{"intermediate_size": 256, "hidden_act": "squared_reglu", "init_std_o": 0.0153, "optimizer": "muon_variant", "max_grad_norm": 1.0, "warmup_steps": 103, "train_tokens": 148800000}
Each number is 128 + 24 x the weight over its row's rms, rounded and kept within 0 to 255. Layers, rows and columns count from 0. Numbers have three digits each. The size before them is the row's rms in percent of the matrix's.

# layer 7 attention output (transposed), 128x128, rms 0.132, rows 31,63,95,127, columns 0-127
074:079156173137133147084098155106120127123131106130098114128132169138092130095119122185152151136126128113144108140181138111168152110131140110110159102134145135160142096157129113147143141132158083115110134131138131126116145115151103181159085146157119111107072108098064153167143115109131129095156140161114140117102107111173126125127079161122130112136090134113140159118109117137128149157122
103:098124137150156146107113126114115118127134123120140144087116109144123123096163133149149134150138108129147129179179154136158152161114126112135129116095123143138105102134173117109105106146135125071126147133125099135123108118158075145164119129139135158137092151109031145126140072108115177152161125098114162119132103112168123117140077153108129120143088128112151168106118121114150124128155
093:098143152114109132153093151134146122108104099131108065103111128115108169131121139138145132175147137139124138125090139125104157121119136132123130137077119093130141116136179162141074070173159126111104138082123120135138145076131096132163100137134124171146134113129125082131126155115096093128112157143122128149126130141179126095122113119123144134147056125127158138130080128120133140078122
116:107136069192162089143117092176124139149155136152156132148147087125127101157131140112150133161153123124110116102126109120125089161123130149123145150120118141150105136134096131126091133158136131114159130131149133134143128124102147147126169092153119136131123140193087145130153140151164085144170170099128160121163127128153115157144103148122126135113113128064118130135133157094124137059129
# layer 7 MLP gate, 256x128, rms 0.111, rows 0-34, columns 0-127
105:146122141164174117148070140127120138104129140145132139119119080122083109128131159124112180115149128075111083131139141165171138089147120147141143134134118124141118128121110123100178165141122130146105106178123132110111101144130129077149117170135120089146105159119128094141170086150102113123142128109129136100165131130093176173103128143119172138116142170134138130178103122133143107145137
094:145095143138122144113150116144109107162117115149110129110115135163117179101103079124128123132118103146126105169141131112157091146110133110118133131114118130098124164121118148143141142087149104127144129115102105171139164129115129063123141132115135095145161195188103129116118138147168081128147122089139144160113150116145091110105120128184156154126161074120139139153142071110113130125113
101:129124137141105135139124138107120135136132101123144144106094126151133115140071102088128171109144137134122126108129106101121112138083166127105132127126131142091112128178143118145141129169139104107132128164108152118179118205094152106116138134146097119112098128137085115079117143115119140090143073093129111178140137102108111113165121111129102152120147179132127169168151068105141119130114
110:137121136091136134128111119135113131146146118136170090149180137075125166119135145122101100152081147149094104120106148122157150127126142099111136134146121140162124107124116129095091139136153126153159101172135145131106120094142150118108086127129117122115151140139136152176163180142117179133168143175109125102102127149180188142100166169148149123153142072124148116103124142125124135141119
103:137150131123141175132114125105141125088140130124145138131133133117097113136129118110148143089120157156091162141138142146130131177109188136104143116142107176145127107151095147117124135137153113143137093066144062152153114111159123158174147120107130126147089169117121170178139152119148116132156123099129147145135136081113160118082119125153137102138129134108141132139155104160129070094165
107:175099185124167131150118150091109108107140124140079175153117107116158126114098142120123122086114129144138115146123076153120138122132095159099101140152121145096130102150072119143104162132132165118144151099100113127132153129149102113074098107149155148098080129136144166174126106154140133134104153135131127124168120142123144149088116155152100136126164137116154147115077103133111104143133
108:122158131090153088105074078123151146138135122139144108121138185148133145134121107130103118139153112095130121115101117176085116138100162132113090096092137127149099133159135099141089125164142090154148125124125132145192119103114136140093116134142096106097141121093134161124099108165150105118143110124134168134160125130134104179151112145128098130109158174122088108147144171133140097132119
094:125144129076134134129128108106146141151112179094124107123114123151149096133160154092064094135124140133155099102095119104157134090165155139101163116127137120118151134132123109103114111121152118120067135152125132105161148106153128095120119096174106114107146126087134110116110137175097147164139163086104107118101115129140127119112157132133140113186157132165153142094109093106108124092152
099:100115153188107147126109154149125134120165123138131150131127140103105139117171142138106108091121087194171137155091124136165119156116149130071114144165121125181076134159091126166106120144174126149141115122136086098123159096143097134103122109136158118115118124125124147145123091153137125093161126095127162154158108127144118113134174163126116129137123104086156123131148119119161135135109
104:095133126110170100110098163120090146170119143179098136114106179113171147161125120120099134110145162168120133091122114130125147133093132160111151138117121128160120118172090137132153155145145107085125092137072170138110132155123147109151143144112163141105138107101113096098154141140112103151128118106143157126101148126157128095159119143164095123093126167116157123140185113137104112116137
098:163117093156173126137122110149130091134137130111157160136123117109120113121156146184077134166143140152173103130144150112169108083132114132121107118128115129119106133118118114119125086152113141116134121093091101146166148117120078134138070116148161141091127110119125145185149167148109115087132138128109134084192113121109129094151093144135153122153124104145153094147128162113111121100126
106:154140143105093112161145127151112122141155093119138109129115135158146147114103173148140129112086111150148108146115143125145140118142155139098141186135139142114123119110125152104124114122112118143145106143112187136140087123118125104113148101085154147162106143142109116123154167150074154131120080149126127134108161156138146158075170183158105134118111105146114090214121136133117145109149
109:112110092132152105133160146095082124081139114127136087105135132131140174087113167136146109112150136171133079155124136088144136108110120172141086141148154131134130132187141163140115111070094136163163136140153132117149109136122136097094133148130132136154139076154082114159120132126154137101149094127137155165138128105129146123141169121113139152144106108110179114153118117155110154132152
098:148126134160158102182145138164141141134125110146111119112090141145139130104096116143115137107141085153142120128152080126098126118112126157144184128145160105152087138133136146153149102117119079137160073114090095154107134132186117153102114115085133138139135178089107117159130090140140145110144147124099089097149138138120132158106122167111150108131134135114111106099086121091092132159122
102:123148129094092135134146141156170179102148149084170118087129104139143104122108129131073151129134120094147152101095126145138150133087131156114121122184143148133103143099129169102119138143107125135083155190155137155122098134091120127131105126131134066156145140122141115100144114137109127144127134169103146111122116137128166097124147137091129127096141111165092105144109154107108138176158
083:130136135116101151164153099120107144126142129129122086141129090162094137121145160121095119154171126140095127132082119126128085093158118131162156108097150092165136149133132127107125149124145104108122125074146155149126146113147120127154127158140136102137094137118160097108055144127115128122130134128086122121118132106155162098086128075075121092166135071158106102130144105152103151122135
100:141097117139137118108095161151121120126127162114111132174135154126135168141113111164144164134157100147153153095155140148164137137123140123127139148137164114157134099119113137152093138084130146056123131114119166104135142125127101120108142097127160095105095142132151109126096103168142189160100134164093108114141140107098113080140077168172109160144143146117125110112134131140134138094170
085:133115127132123167150129162075131088191180146157131123118116148127095126116114106172117109147118088116141136137158113145132134071110147134117140122122102149123137133138104114108107112147119110152096138137106095099137079119122131112067161130154153110072120168119124132128105160135164140126153153148145149153147146141113135163115145146112115091138100085154151132137094141099129123072169
098:122115150142094125134122138126134105120123163128146135117122137147127154128154130112097116175096128140101122125170129132114089116110119117109136111107103139109184147104132104120101123116103121150114078155090126129109173106128093155151160134113102092124142154141086162114138172098157099153122071133135150091181148152171133109137117134110132164154095069126148150131192141148112137090131
101:139189140095103123109147164146150133139150151133100140140136068150125096086139118127132129144153159097082147131151149123092137114155100153111127156113116185152117079151152121150118159126128148134138120136137123164138142145063104137141125167141119139092121122091127152129131106094127152135154117077124135145119087175184130132146147123124156127159116127101080144138100117108122107107104
101:121126132158117150117131160115156137124122131123142186171100128175157129119153115155150082151110123123156126131111144150171124148111152122114106081170149141111143144128106132151108126091135136145187147096137126172129185123117174114132136100135106181150143129143138151124129137156119117139152124140124129114143150126110139191122127165130117178153135093108161110138065106152092147129163
115:108118110159113194096121108166183096144145118120124111125094117060094149130172153113132152071108155117079095140148150087130084127079139138074148126123135136112141119118149115115149137109171128132139117144142146131156109124139143124167120107153178135113138109148178116152105153111117140108128143140108138115114148126188151123107120122081144121133126128123138138142119109110154108107120
094:179170143163129147154109194133101119182116112147100124130145113127096107120115160148144123127108142156092115153140150117092119110095117148085167098134155133147141111116173159129148140154120142119138116126128142128150153132134135130134130142117111141101125099120125156072093130125128118136123130141101111154195120159096128122079172146110128134170130150100178105141171134118150184140120
110:122110122091144126138147105115160079104161117107124092137159139089131141106123126138112205103122096116148118149152132104146133112109128164155124130141167122110160122092106152137083111103154133101095152125081168152162106124112171131161117106142127166099140135109110153134156106113156152127096135119131107185165121146100117108128135151151096154139119142112108142151173154113139124105180
104:130114155150130089122134092125131132098154133126176102129129136145134100155153122175146120159107167147149113128116133109165140132113097133074128152110139122154142095176171122110120088149109146110072113125116161124157159141135103109107147103131172148145125103136167115133146087140123126115131115107129127099102119100126193183135133092120106124121151166134114138132142163107105201120139
101:104143148135087140137130127127108115110129127097146102139157178123168123102167076128131140111155132109140144094122146139154153121126118078145159192120146155091089125144121173114134111117144123094138154145135146144146103092122134153142132159139097155144116158139119119166092095087136159098147178091140108127135153110120151148073114095160103146117137116133157132168137151160128098126095
105:122140163189117100112151114177134086152144100079151103099121116130130124110109127098104148124113126130130158069157159128069147127124126122151183140142143111151126099111145130095104155142144125123163130106178156102139137119111093137108090132136098102112164102163166106147148088169116121115155134163134136093116135144116123183109133161129146156149118119115154140119149142112154125116108
086:147119139150107140133147118129103136163131128089085186120129134104117165137078113124142160122138133135111071148095113124118096142138137124127132139109120102154111131156136185146115153146076160061169098122117137083115132153130138096098143116084140140121135091131090133108128139097145153131085109122150080119116117099127119117124114089143092133149134151109161104144134106095134105080157
097:121115131134187121114144163134121121137143141152105141136117122090144147120146129115109120098089124127113114151113135134157095137136130141065150147134103091116134146188135153138170152116138118083122153128130120165118119144123142108112082153134143142087152127134140136179141152077108131125124161118121176113122136071143152112102127111146177122101130100151139182106153098141094085160173
100:119130114129143113139173124137156134145153158147147139130045108102143120100129109109110133085073110132140095141142123147140109093144136125107139133121143165138095146062139135128129117116115100083131160147147152122111166123102135130111151162141099097125118134106125169114110129146109119148118121138130136154156119121102082126117134171138155108113220124108085142147162143124116131151085
110:134132091156141114157114127126146118113140104145138130121133149144097160100079116116159125129143154071136134095132115138118125114156108102119154078105176166117098149155163157107136126153136122187138204117101110117096105112109137137128147086127138150144198151110129134070127099139159114133127131136125145107091157149179111151145147141141122109137138089086136145127138112124148121122134
104:103083086125119125147100114133141130130087142058137150131108141127137127094132171142089070156117086149149103128151126140116087103131133145154125149099112072099139170124105113164111120107116135168118110142144135148132148117129159142170152125132143154054146130125147100152107108092124127155143152118119188135171122114130111095101130123105141118099153100132131111149151124117106140142105
100:172115168144138118077115097159103107123157138091103121179080088060133117161133122123159145146139137094142111152169150107130124080142114128104141139108147114139180154111120157124137139130109115137101164074108145110107088138114151118115122158156116090111141117119149169113096167101124116138103143094121129119161114135120119125079102104153123126097145121151139100151135121142117160137114
105:136075161123142089089104100136116150146065142124107188161133169147106152078116151133117102119164125130138086123129103111137158101137161117147135163132121131085108127155118140156129091101125140111098133120134111111098151180089119156138075113146145081136132168147147156145120104145140116092109153162111118104114093140157146118109123143119145097119120142136140096124116123116104102161138
104:137135144141141113135103112116140156134097113113098110142128128123123130107086097159118138127093114100115114092084124092094108114112177141076119158161144149119104127096156112116140148123160111114178087132147179127111115125079127135139137153115123146113132127130135189115083081129147116107078135149114117130143109141178150175112128144135143128171163173121142137102150137114119131132068
# layer 7 MLP up, 256x128, rms 0.111, rows 0-34, columns 0-127
100:161113106182165131073120103127076142120113118122150148141144134050124115112126117144129094107141156110137135172102092139150169076113093109130136114129111137131163094177098143140117133109112130158112112089111112095151091123110100123124168133136134139104121133108167172126129111123110133131168086167108127145122143140100114091111094130139121128131155137109128095116096140106115154101101
086:117137097107131110145092126125130132164104113140189113105124157103115145136158138126087139125146120097156138087119161125102137105130089123133133143148157125130142118111146124123142109145172093091116189185126099073139119144122114161125145140184127124119129131132168127152121135084138153084102105125101130079154137126136145151078161139104120155138114118142126119091116170166176149148129
101:082136141138124125146133097116059153124173128122140092135084162128133109151126124079117158144150107153171124151059127142103132094095105132094141129123095134126100116110149127102137147149166121104142096119142152133123126167095135106101129142182114098100126141177116087151126130124104142161131143127130153141106125092089109136124119137117176137106146130102119163115154071133153112129120
108:152153151104150141148127133161112131144129136087133095118124133090097088145148104115116134145121143151134146104159178140103171146108137147102097129183121133126129134144131145111085123124144144162123114138097118121183122125164144146092132105118116140129129153140161151163133135163111152100148124129138106111124185185146164129122154127138151131197123060089134102154139122109121174143106
100:150098111137143119145099156128169122136110118153105113124142100131129178080136155124126141153134123123143106123095144103165073137128134164132107153120153097105162098127138129175125119087138104149112097156128190080090134110139147100104144139141171147112112099137087115100130119131076126163131109134144147125183130139153107153119096154147095106149129111135094117152091153102091158137122
101:152141074126167117105102137126107145086073154113112158126151123121102112127151118157132136170154083166126095104105129152128103115132096113129093141113157143131091122118150154137161137117154148103131134161115085163124119172119156134131098127176166137133076177133148095118097138154095096154114133137119076093151134107095118128107148094144099144129153130108118112120111125150129125141168
104:121150117114129147098114088115141127091124146130161098163106136075124130096134095132104172123147136165126133135131114171164172124135133157159108096102162095145108108110148117121103111110130133125117143136143108111156135081147096173134144109122147135097085109087086158139118147129093131096141121108154171171132161116150143126121129146091131071069167148131107145106136160136128130118101
095:108122150104158188122130099097126151150108138073142107126125152143143097100105108118137130159175130170117117132120144098139183096148090142115111094131143141092142149107161091146133159150124105118124124144131126091122146111131157102138061126161119078152123160139107094145163170184097120128094099114112111110114118115135115125091165145150129135142107107137105162151124102127124110112132
105:126125152106130130128125116129128151089171110117144169148093133096123140080088094124154154092185190119118111137122126102143143124108129089104134087131141094134131091148118094112132097154142131116130106139143126153109121136159148122106112145157152131124159148111099155120151100138152125119164195147155108169128125152162191127103141106113136120128159138149096159157140112160130121078129
108:112141111146128106124130124109151134110150138122165140124109129128102167140169146107090142133145135181086127117143171093121135069116130137118138128122127131096163139090128208139160129105124140118134094137138140125125110161137096116146108079170144077139117139163135131125148158111137113122090130104125088081133118156094145149097118097133135167068119126105102143073152130133097134133125
102:102118074153082096139127147116136153125138141145123149098100135096140103151140159135116142135102085126112057131096155112138142125093132111120083154118111099150125123117161108127101121117136156118149127157143114105141158114137093116160101112149105144100083139124157141153098183109088118161138120177161146116152075144156133110121129134116123115170169155139142149122122155117132070118145
101:180115104140146090154152162120145131122138134136121098099141126125155115122166102151087152142084121114148096088131136111157143120156125101164127123104127118103094130126136142110155142107118139144070085117149130145108095070109186113167132133136174108131138097125117134098171122134153079158105135132099139137157120083138201125116147139124131134151123089146134115134097124162124113114114
105:166126120085132134129131146095132126123115138154152119140187138141126107132144121161116163123105089152119095136102119108158110099075086096113110150128113133098131093154139094120103156113104128108167093149120093109108149134144158156116152118142120140139126158113126071130119136134147085098143163108061116108124107128159107132117124115145129132128115097181057117112125177139127135120089
097:157138146144145117147132151100127133139132126131117072141146126144131155120115110120109130134149121163162118110101145121127126120134110141081127095118138123102165193119128106178139136116129118105112061154102116096162162134145124179137125096109127138167103179105105125184109152120122151151133126134073084080119097085117119139138108148109123124134142163058135099130123117123122108142111
102:135160088085136143128161138151190168145154100133161145174134119152152157104097089148126126114163157132148153121112100117151136149087140137107107138166152113117116150105092152147106091150130116087096142126139145152129133132099096134083125133092110083107132143103119128128177141150136110138151140151138114130116129176132105125127092193112146076129131101157137153146121110131104120153149
090:133096153099144094103171170089157134163113144126129135115107122172121113148120137116114157133139106091147144147180110107138138116176140143150111111179153126117140149139110121106146120110107146112144165090161122112162148134125139139115157134079158153128076108144145138110112126107123174119145118100105126149133131116112108123125115131103123151107175165127149056153104057129128115143154
101:094152121137127130140099087146148123116145122101134174100125136126163116146127117151124099108110129139088147131157136136103097140129108137125120119104082113116177151155106137116171116187098105149158158114059087123119147132121148146121131142109131146123090137085158160098116152133130109108156123109148108081110183106146108125115131082132103087115095112112127122172123101092102120109090
086:139131101120132130096147152143062124138099160181147117130086133144128104153117138104118116142178098128141136130095126141174140142148140156158142157084127118155109162133097175150127123083144129140149113173094150101108108146138108125107134136082137082130153084172116157149146126112121134099106123159138160081177144113149129139114118100128117135129108112145125128094139156117184138113149
096:151109104120153128132126115117126091152143147136128132141135122164088159093141148158071116135106180123100147116150163137167141067174079114168132137125132112111118140103156181118106084138132131102211120137106081134154116128085133092135123087114112123118137139155118128100162128125123141103133139138156131142176173168130123116106124147106137146112120128112138099127132121098132146115131
105:136136108091121105124120157156124138140145107162123086140117173121123099109134147159153117097153111133142141153120113119138114124125125134155125116158146132154112122179132170128130097124131107128102114151052137119153084131094127131133121151129120160110126146178112075148154123092103131141058124150104115109141118140150128118165044110167102126102115139126125127178150121170130109113149
102:099149160129109127136080139115105144149125110119123162086104146106137129097122137115146133139096138148155128186148154137074131125120139120097082150148141125149161131138125173148145140111140120159153130101092146113107144092155146140101139181125156165128110165188131116103100120132095124117101122147094161153101127157169137141148153102153049152132106140109146130109134132137113140134163
104:126112134127132151123124140157096178104110116124100124112106087131134106149152143128128097147157105171149146147132117090132139104169118151129136121107168104099143106137138135152107133138130082137171092133097126109142105165182092113116112103145163110123109148103147126078207103114142170132106135143088089119179171101138144092149150138123153144122154136111111130127120112161149132097127
098:162133113159108104134136097126137134076128140114144115148119090134106160126124125099104096123104065124142108119109109099136143139137112134153096115134125152115110114168105104128144098129133091123095090125141154140101144141125155101162087161163152160086074173114133125162154145109134157123141128124055115108175154134148119122142154158126129122106131087105095140127157107155091105158104
106:149179129142141132136111126122182110148091097135101113088119133122139134142144104166165095142117126096098096081066131102145097120119136085090140162163130143130134114145095104146127150104141135153129138141152105165132153149083111118134108146128190120155128134153148095089126125159150115138149106163134149107128128131110139147137108101105068107140090134145133147133123139058128121111133
104:176100125122134135131135148101134108126113103115081125116127115114139148112125134121120146135172082090127134115081116111139129109121094137121155133112122120151140130140145134139134169169160150138144100119164099096110114082152172101101117143139119115086107159138083149184117143138129116140129170126110118145120102047119094114153124156130140132154127103141135106160075061154158128143117
102:108155113156119130124149106162136111120116112094172128137163176126144132090154094129117148102149122118118145118126141127120167124126109080155165166117133147075127143108134166116134114132132100118129152160131137135138095113129127126127120162146098177176087150129133119177087113102164166130123177081141105094120154138119138135097132112169118166112160112168162130146140143138149108134077
107:164115113108110130146135144117139173115143112100154112079140141109102134125167112100122138127095115135118116109124118162145158150082137172104129118143077130167121143107126122101111113136123157105115098131122148108171057139162128147133121172097074155178169108150135156116125116111144083104151135099149145125124140116147078110149107125124150120156112088120125154136081119134093155098125
092:128156127142080116134166119157159123112086149142103111139144097129134135119106106135162152132165101107157130142162103135109138125073133146117107120137125129145105147091144102116098119152085123150101149103107135150124117098147115126111122170166093102095137167118147150180146142134148130144118155151150102141133087126133160144129132090154136127194148133123045171101130136123152124141160
098:173092160164122127131151133139146137119120116085099140109141121175149140159152135105144101160149121136113141086127142154109172127142149159158110110123106101132159139114122142140121129123106141144117138148164098115149122140138109117148134104142119108143089104160145173145158144151153127165158126146115054085132135129123074140118076082161118140108175161120154169103115093135127092141114
097:122108135148124119095158171110139100164120147100141102118116177105095136155159150110094160107112123097127118121123081158168074145121150144146118100115130127128098164119109124139128140120150132122107078097165124147152108097111141102127112141089136068132103138129136148141144110138133091089075123115113154174157102125128121126174086117161108116150179135126136143126116145099079148122122
103:167164148115115134080094106158132143118098103105094139136149134108144180149131098138144124140157111123094129124108112141185160111084160106153085132135098062145120114115136107121140138080113147121133097129078119129152128128106128122143145143113103123110092135119137094137126131160114113129131197106098084158107125093124128080140147131138153103089146124163140134117141085105128117159139
101:159167163119150138108117110123109145125132115118104131139128136080139085143082077120130140075107132081178166091137117135118171114124115109143104123135173157182103111152126144129127151155108107142124151128114123117097115144140094099139122147081109134184131162114097128113161119117180110109097129124155110136120159108109097150130124124131120183123112157125153185111120131134113122125158
097:138120128118120143109190126127129179123091107141181136105143085113110090098132096139119142086150090128151158116161107151143107155191131141146142125136132140123072127121132124118094139066071186129132161132153121165101132145099116138152088155117147139135123124127099136129134113150148103166125101072145131111157111128151125135169155128134112148156098113135128132119122123158124141131134
095:127092097163110128149097115148139163176125143132088152135128075119102141155101109118111125152114142146110123156124157119110149138151114122147159168091119125077143142113131103120125136126127176094121120090098124125118086133073151092108123129114109079141156137150125097118103134142110125093089136108127148122138080176122129115094146123125139120114103160088143116111051139102162126112136
101:078141128114098130122137124114141140110104149133181068162113136089113108147113153119120122099133110122163074150123089158136126135172096123177154131140114145121090162151089105124114101159085129127090128096152105104097147129158146146120097098111157134124160134115153159142130175130127140088104111112139135118174103132132108137163119131136118084141114124102136153178115168131116150114149
# layer 7 MLP down (transposed), 256x128, rms 0.175, rows 0-34, columns 0-127
098:100139101140073138106137147137122094091095116147087119150152161131100137137142085161133147120082080142099151127116136153175103151103157073114131137135077127124160166116124081142106074105140126119138141151148140144146115137120126157130120095127179158123111104149120155134091171137148148138158122122109120120125122140124129110123079145142108098138108114127140149094075096108102139139150
096:124159118048160159134153143156102118103113115125132155135129112141114098138160128132150138146115124103145149132111145147140115151144160128102137114139156093150126153114127154142128155148166104179148192153160114131130097116147147138148132119152108160144108108114105124127154163125133136141121152160134160124146090116141088142131160111133080089115129148131074097109106160153213133126131
094:121127096142112146152131100149118102174138152151136139158093112123116093112093129110128114098131147132127114130105098144151121158135123152138097138078127154151165128043124080136146100078121125115151119090097169167121135106137155097129107090093123130139129091081170153139147062121155111132109106139113113113133146146153110144136087140112113105135150134085144115131129148138115092124136
102:152117092183123114137125118168113112118133168146126159083112147131131079108102134119121136142137125131129157108095150115118139146090148111144136166112137111123140091116173153108145194091063126118152140155162119130134105141118128134151080104125132135156107130099083177173106133129101115161156162138125098109119128166071144107114117138133145138134087116089129111142142113149135114139156
104:159150106155123132129105146148093141194131140143107133142108124129161098142113133131116157100138117097109141145103085168176126138116146149149139132121255113119138105132142149144120128110154116117142145119091123121112121125129105138120117157125092109140126147115131154122132141134113167133132148148137158095156117148168092120095141139166068128149116112146144123133117179143090122127128
101:149176188171172118119103127149113100143158139119136110125108170102109131155091145101112104133150134147141137128113126094109128129121119154133141110114118114100144099140115126165131139154111149131149111133073172090125120124117130126146126105123181077159098128136122137123147145088140108142146136151101105136084113085139118185135099198141156153137127119088156140177126147135125156135151
098:137133137107157133170140122143153120078112170142089112161125093157153144137143127126140138124123127133149127105129116121162134145074100148103142164158116070083104160157131136121116140120152127102111119157144123128106172105057122155101130114129144135124134135113077117166114113115129135112115106163129125137131140144089155113141149139125108153111148149035128180098153128121113101107123
112:108149102142135111107165076138109164145139143141108111119140088153176146115142120109178121117151094107145116148145117125107119127141114099100119118142162169110119144109135153096109109137128111135096125121123133119145109159131089120101141127111146161140168126134115174123156089112106117146131106151105110110138122128124111134106187136083095106146137134117078149083148099127032110160116
099:179106139117101075125139167136134095103140093093103144178151139133127149120158211122135122091136127106151136139147097138129158159085104122078128133110148145087091104122123109128132109111159105128129129157139149126117135107154144097136135128169134120134113141151089101115140137152136177104119135138127141134145099158158097095101164130116173128127127087125098135171166120130115102130102
097:156123152110176111175123076098108155148095140167120138132101087098156094135103157154133127138090149111125117116163109112131128118147116138099128148107124157115113152150138117144136132175087121134119135119152152164165081087117126102121137147119092140115112165111136135140153135131156114087104126113132143163128168150099072081128148127098169127099118087132154153172157122152149114134138
094:130080126115125113137163126126109104103137091122133106105139131088120125111159148107149128171160105151153131140127129127139112094155105119141123108124086184106138146155162118112122108145123092104084070141085123089119129132114155098094088140164143128117141126128146138163155134154127142093114153130148117119095151135127146142098112151192161105169125146116093110108099109115195160140146
090:088109163134130139114143089123116154170118110120072173057122106151138129093139105148126130189131118116123102139145161151089111146102119121111130154135132139129126145107087141114154150146171149123139145156175114135142109128130161164133113095136169138090155139104114101158138143127151166133094127164118144107155121081119102124158087124136128119105075129099138139112137104101125095141149
098:164106133107164192148084123140118132173117121108084161130100124144097106146148097108143143100132146123119165114136108095134155123138106113084127119119157108099124137110101056125103115143152092086117176128119147141165192130101127134109109110126117099187107117098101123125117115130162114121124108139132099108124160126149142136114116134132116111148114095108073093135160114101145131145134
101:111100124153095107114161146152132075119119127102098150146100138126092129123096153103116128129113180143173079124083119179146148133147126150119122146152104139136124104099119132106112136134080089095106089093106145118119140105121159166132115133155169117107150149103120106100134112131135110149115118134060145144153096103132134155120115153148132088117115112160139079074102096118127128158118
098:138124105105125126133094172155162105128138103131123100121137101101133122109085153190126155124125101120139144167153102111156120132130143127098132127136124137133129153137129177169114116133141144099141141145125127087146107082153107124141126104101101132118163133109167118074154126131094107140174119124111138066166153111102150129126136210127153111146125099083145149135128133117068107136111
115:137129127142081113094130169139156145103111094137119128149130136145130148143169097109149130167114124131121092086147129128152127123107106158111107154161165127069166149137140136128119168138126072092113109124107127114137131126120106126142163162091150160087092172150088094162118128098145130128118139125105110125160134138158143099127135110122142128107117122130136082129118109069048113143116
105:130145146104130110144149101145101132081088133138132123137159126094130125095129087135179129126107115099083121157108113120147087086133090119144151155170164150136118131094097134093169147136166146129153100136159129170134116128146119117124125130134079113184145110127133107160181137133140128081157122139129118120124115133134098131120138087139151092120154125170144121077142167124112079161144
111:147130127125134151162117127102132129186113095130112125132088110110124137138127142120169162110113138146121133105113129118140128121105108097121117103147086135145161118144125115143116113152143117082086137080149128090136104113098114126073144121130055121117138137143131102157124159150140133141130137149171119177135101113121094096162145129139150130120139094146138109125122119106248121121131
095:113165164134156103146110115144185137162128121116110164131167154117144149161135093140155108169116121141114148125148088173116138139090125132155126119131045099139143136130144114124131174138109125107136152092091137176127149143151095110120102110134141137132098141095162151137105108072102135131156123159143126153165113127151112143115120118175145104118099156138182124147121113121159121147109
102:147158123075159096152119071107129129163159154131169142123105131134134081170119114139105156119116132153124124141127116130139093096113126156130159129091144069104114197129109154122140126159123154117123130140117120132116143104125077106101151123122125127161110150126140122119133147152123143110138134105128113166165090129133160158092139119101140152154140100133168099170149069179154136137149
095:120118106139133097113106130087142138145126163066119123132145150112163093077111114130154117135105121082111176126120145114156086155113122104178127141146110125140113133147102101156102164150108119151136131119108135151098147124138112130090126159151106104189095106119119094166104098135123116106155129117109126110175118098118126121133105145082083113091142112132102124112132160166100080146153
104:130172136146117134115100137078102100192149126141164111130136128148120136153128124122111142162124120167103112124111120119142144121132116106150152101087113114130096141111132123169089141139157186135139161119129116177149162144148156146154127118165116101136108183122133127143122163133118108111088196099136096120151129160162104077094123163080146133145151152123136162121107108132122156140138
098:109111121118123120099128124140121093063149143122132147137091130128091094114143132136148098154113133105078096094132135147063132155124139124137125106153084133080109163120095118093096141106132147113166134096098143133167155119111140133168080124053113104154113134100131092133136114096093118115093097128088143112140119125116141113134114095136125127124114173130137154122151127128098126179127
104:121149159110158105122127074119157139128167114108132108130113084121156121101130100154129155151112150134126129143133124127177128122107112125163124097090125127113111175082097110076124084128157074116126096078126115159100089107133123122122125060119167142116172121120124147134130117100172113140105138113131126141136189091125124120103111113129123123146120118173181127131120120114125100137161
094:107101103156097085112146114142120164092193103108126172103127138115116143130138133119193140104139129143149084163123134094128156130156127141145112164150163152113146094146140089171132102146136149151111139146140104130141114157139122157130155132152109136144105130111158118095130065134114109104063110132132141103126138145129174111142131135139120133138100157123139130112114183112182160110144
090:155144151112098159101135075125114111156124102096157138088079119097107105112129103127161091115119147141139144109148145125116089135084151108130144120137074141146165124147108101111149145114092135110149149117126135108120102121110149112117106085101142148100088125143097121086137167154119156120136101114075108101152121158107144164090119143137146121147099130111118115177084109127158134129184
106:131069099141126142127144193127156123153124107133128151116189119129087153137150140123159115114109143121164085122117134135101133112135113089121118120134148159160115148131175140142121133112091158103116119125105160142155131145146142111123125139166074115169200121127135120135116178187083146145121111112132116100130127156146142113189135123111121124157139125087136133107145135152130092120100
111:137111139117148123099131148128130103043150130104123119147106123129111104119120161085132142131113135107128131116124122121141146082143102121151146145142136140127121126116129106104136132137000133123120144136147141128174112134120130162133102129134133115176115106140135111103127116148114144132153105134137191128130128126098078131117141111125124114119143146126176098123106159132160146132097
098:155156108152118118106120140128135142142119123115145083149139139133132121110143108119171142159142170120105139130139152088148146090129094146155111065150119109126093121118130132168115105138117135117105090080150120105134190113111103131118188165125108140096172141149142109140179127159100122103125137156165128122161148145165155129173116109103155147131138174138152148119139177128118136078128
094:076140116123095132120074124131129120109138065147106112117122130136131147146074108109195126120125142129127135123140116100134144124119154084108112129127128140105111094098162096117135147147190096118143154082115134104127109084108087155114104133095155157053125148117131145150144142148148122162101075128123112139126146101133116121129149143136148157147164103125123134114171101153128098125143
098:107100165101128128180116121096101100099092136124131147144144133141135108163153136137132154115124145097132163103126152151143103168097120128095134129123112134127106138093101185144081160131162159183143151172169143168107119101092129116112154136126124136129114145112134102109115187143124129128117146079123109108120147079128172131163133119157088096120136124115147111138107171140168146106125
093:170150147162088121125114099127138143131124110127126122114144116167163085128098102149119121097126126111075151129081100092159143172092103127143103124150187163134130127122140154141136123105138116113162174135126124162099140119088120110157124144140133100155139105141120113140142126170103110106094117127142139147097134162170143169134151119184183142124101136095140092127159144163152158122140
099:135135147188116091081125112155139104141107145106113114173095104158156108170116151126086136110152083140140117121126089130140169136127154093139084145119143118126135148116100093133120102128048129128105147104129130111116103172152135143148093086136146134173122130148098090131129104161124123106105121111132112119132094098141136123128113120121129171145120107165102118136111145159188096131138
098:078160163152133106104099078116135155209132115135085159137123143106124137091154125128085135128151106167116122131123098128102129126114112120166150124128111135112114122132110121122103141123130135098128131155100125145101119137112135137073079134131111111142129158109136158104119146122143121091133109169083073082137098124150150112103087099151103111149165158109120148100117127112185140140126
097:114112134092067129140112172112188140137121114188141118119105153149126076124132137101143104138143093137112096083151144146090133175139117128086104060102164133123145107131149148122152147127149131111114151117117134079119127123128124135088141129131153151135134102169108120136115104127121114130082099108111130181159067121145114148123120107110121113117079117134120166132121099133109131142130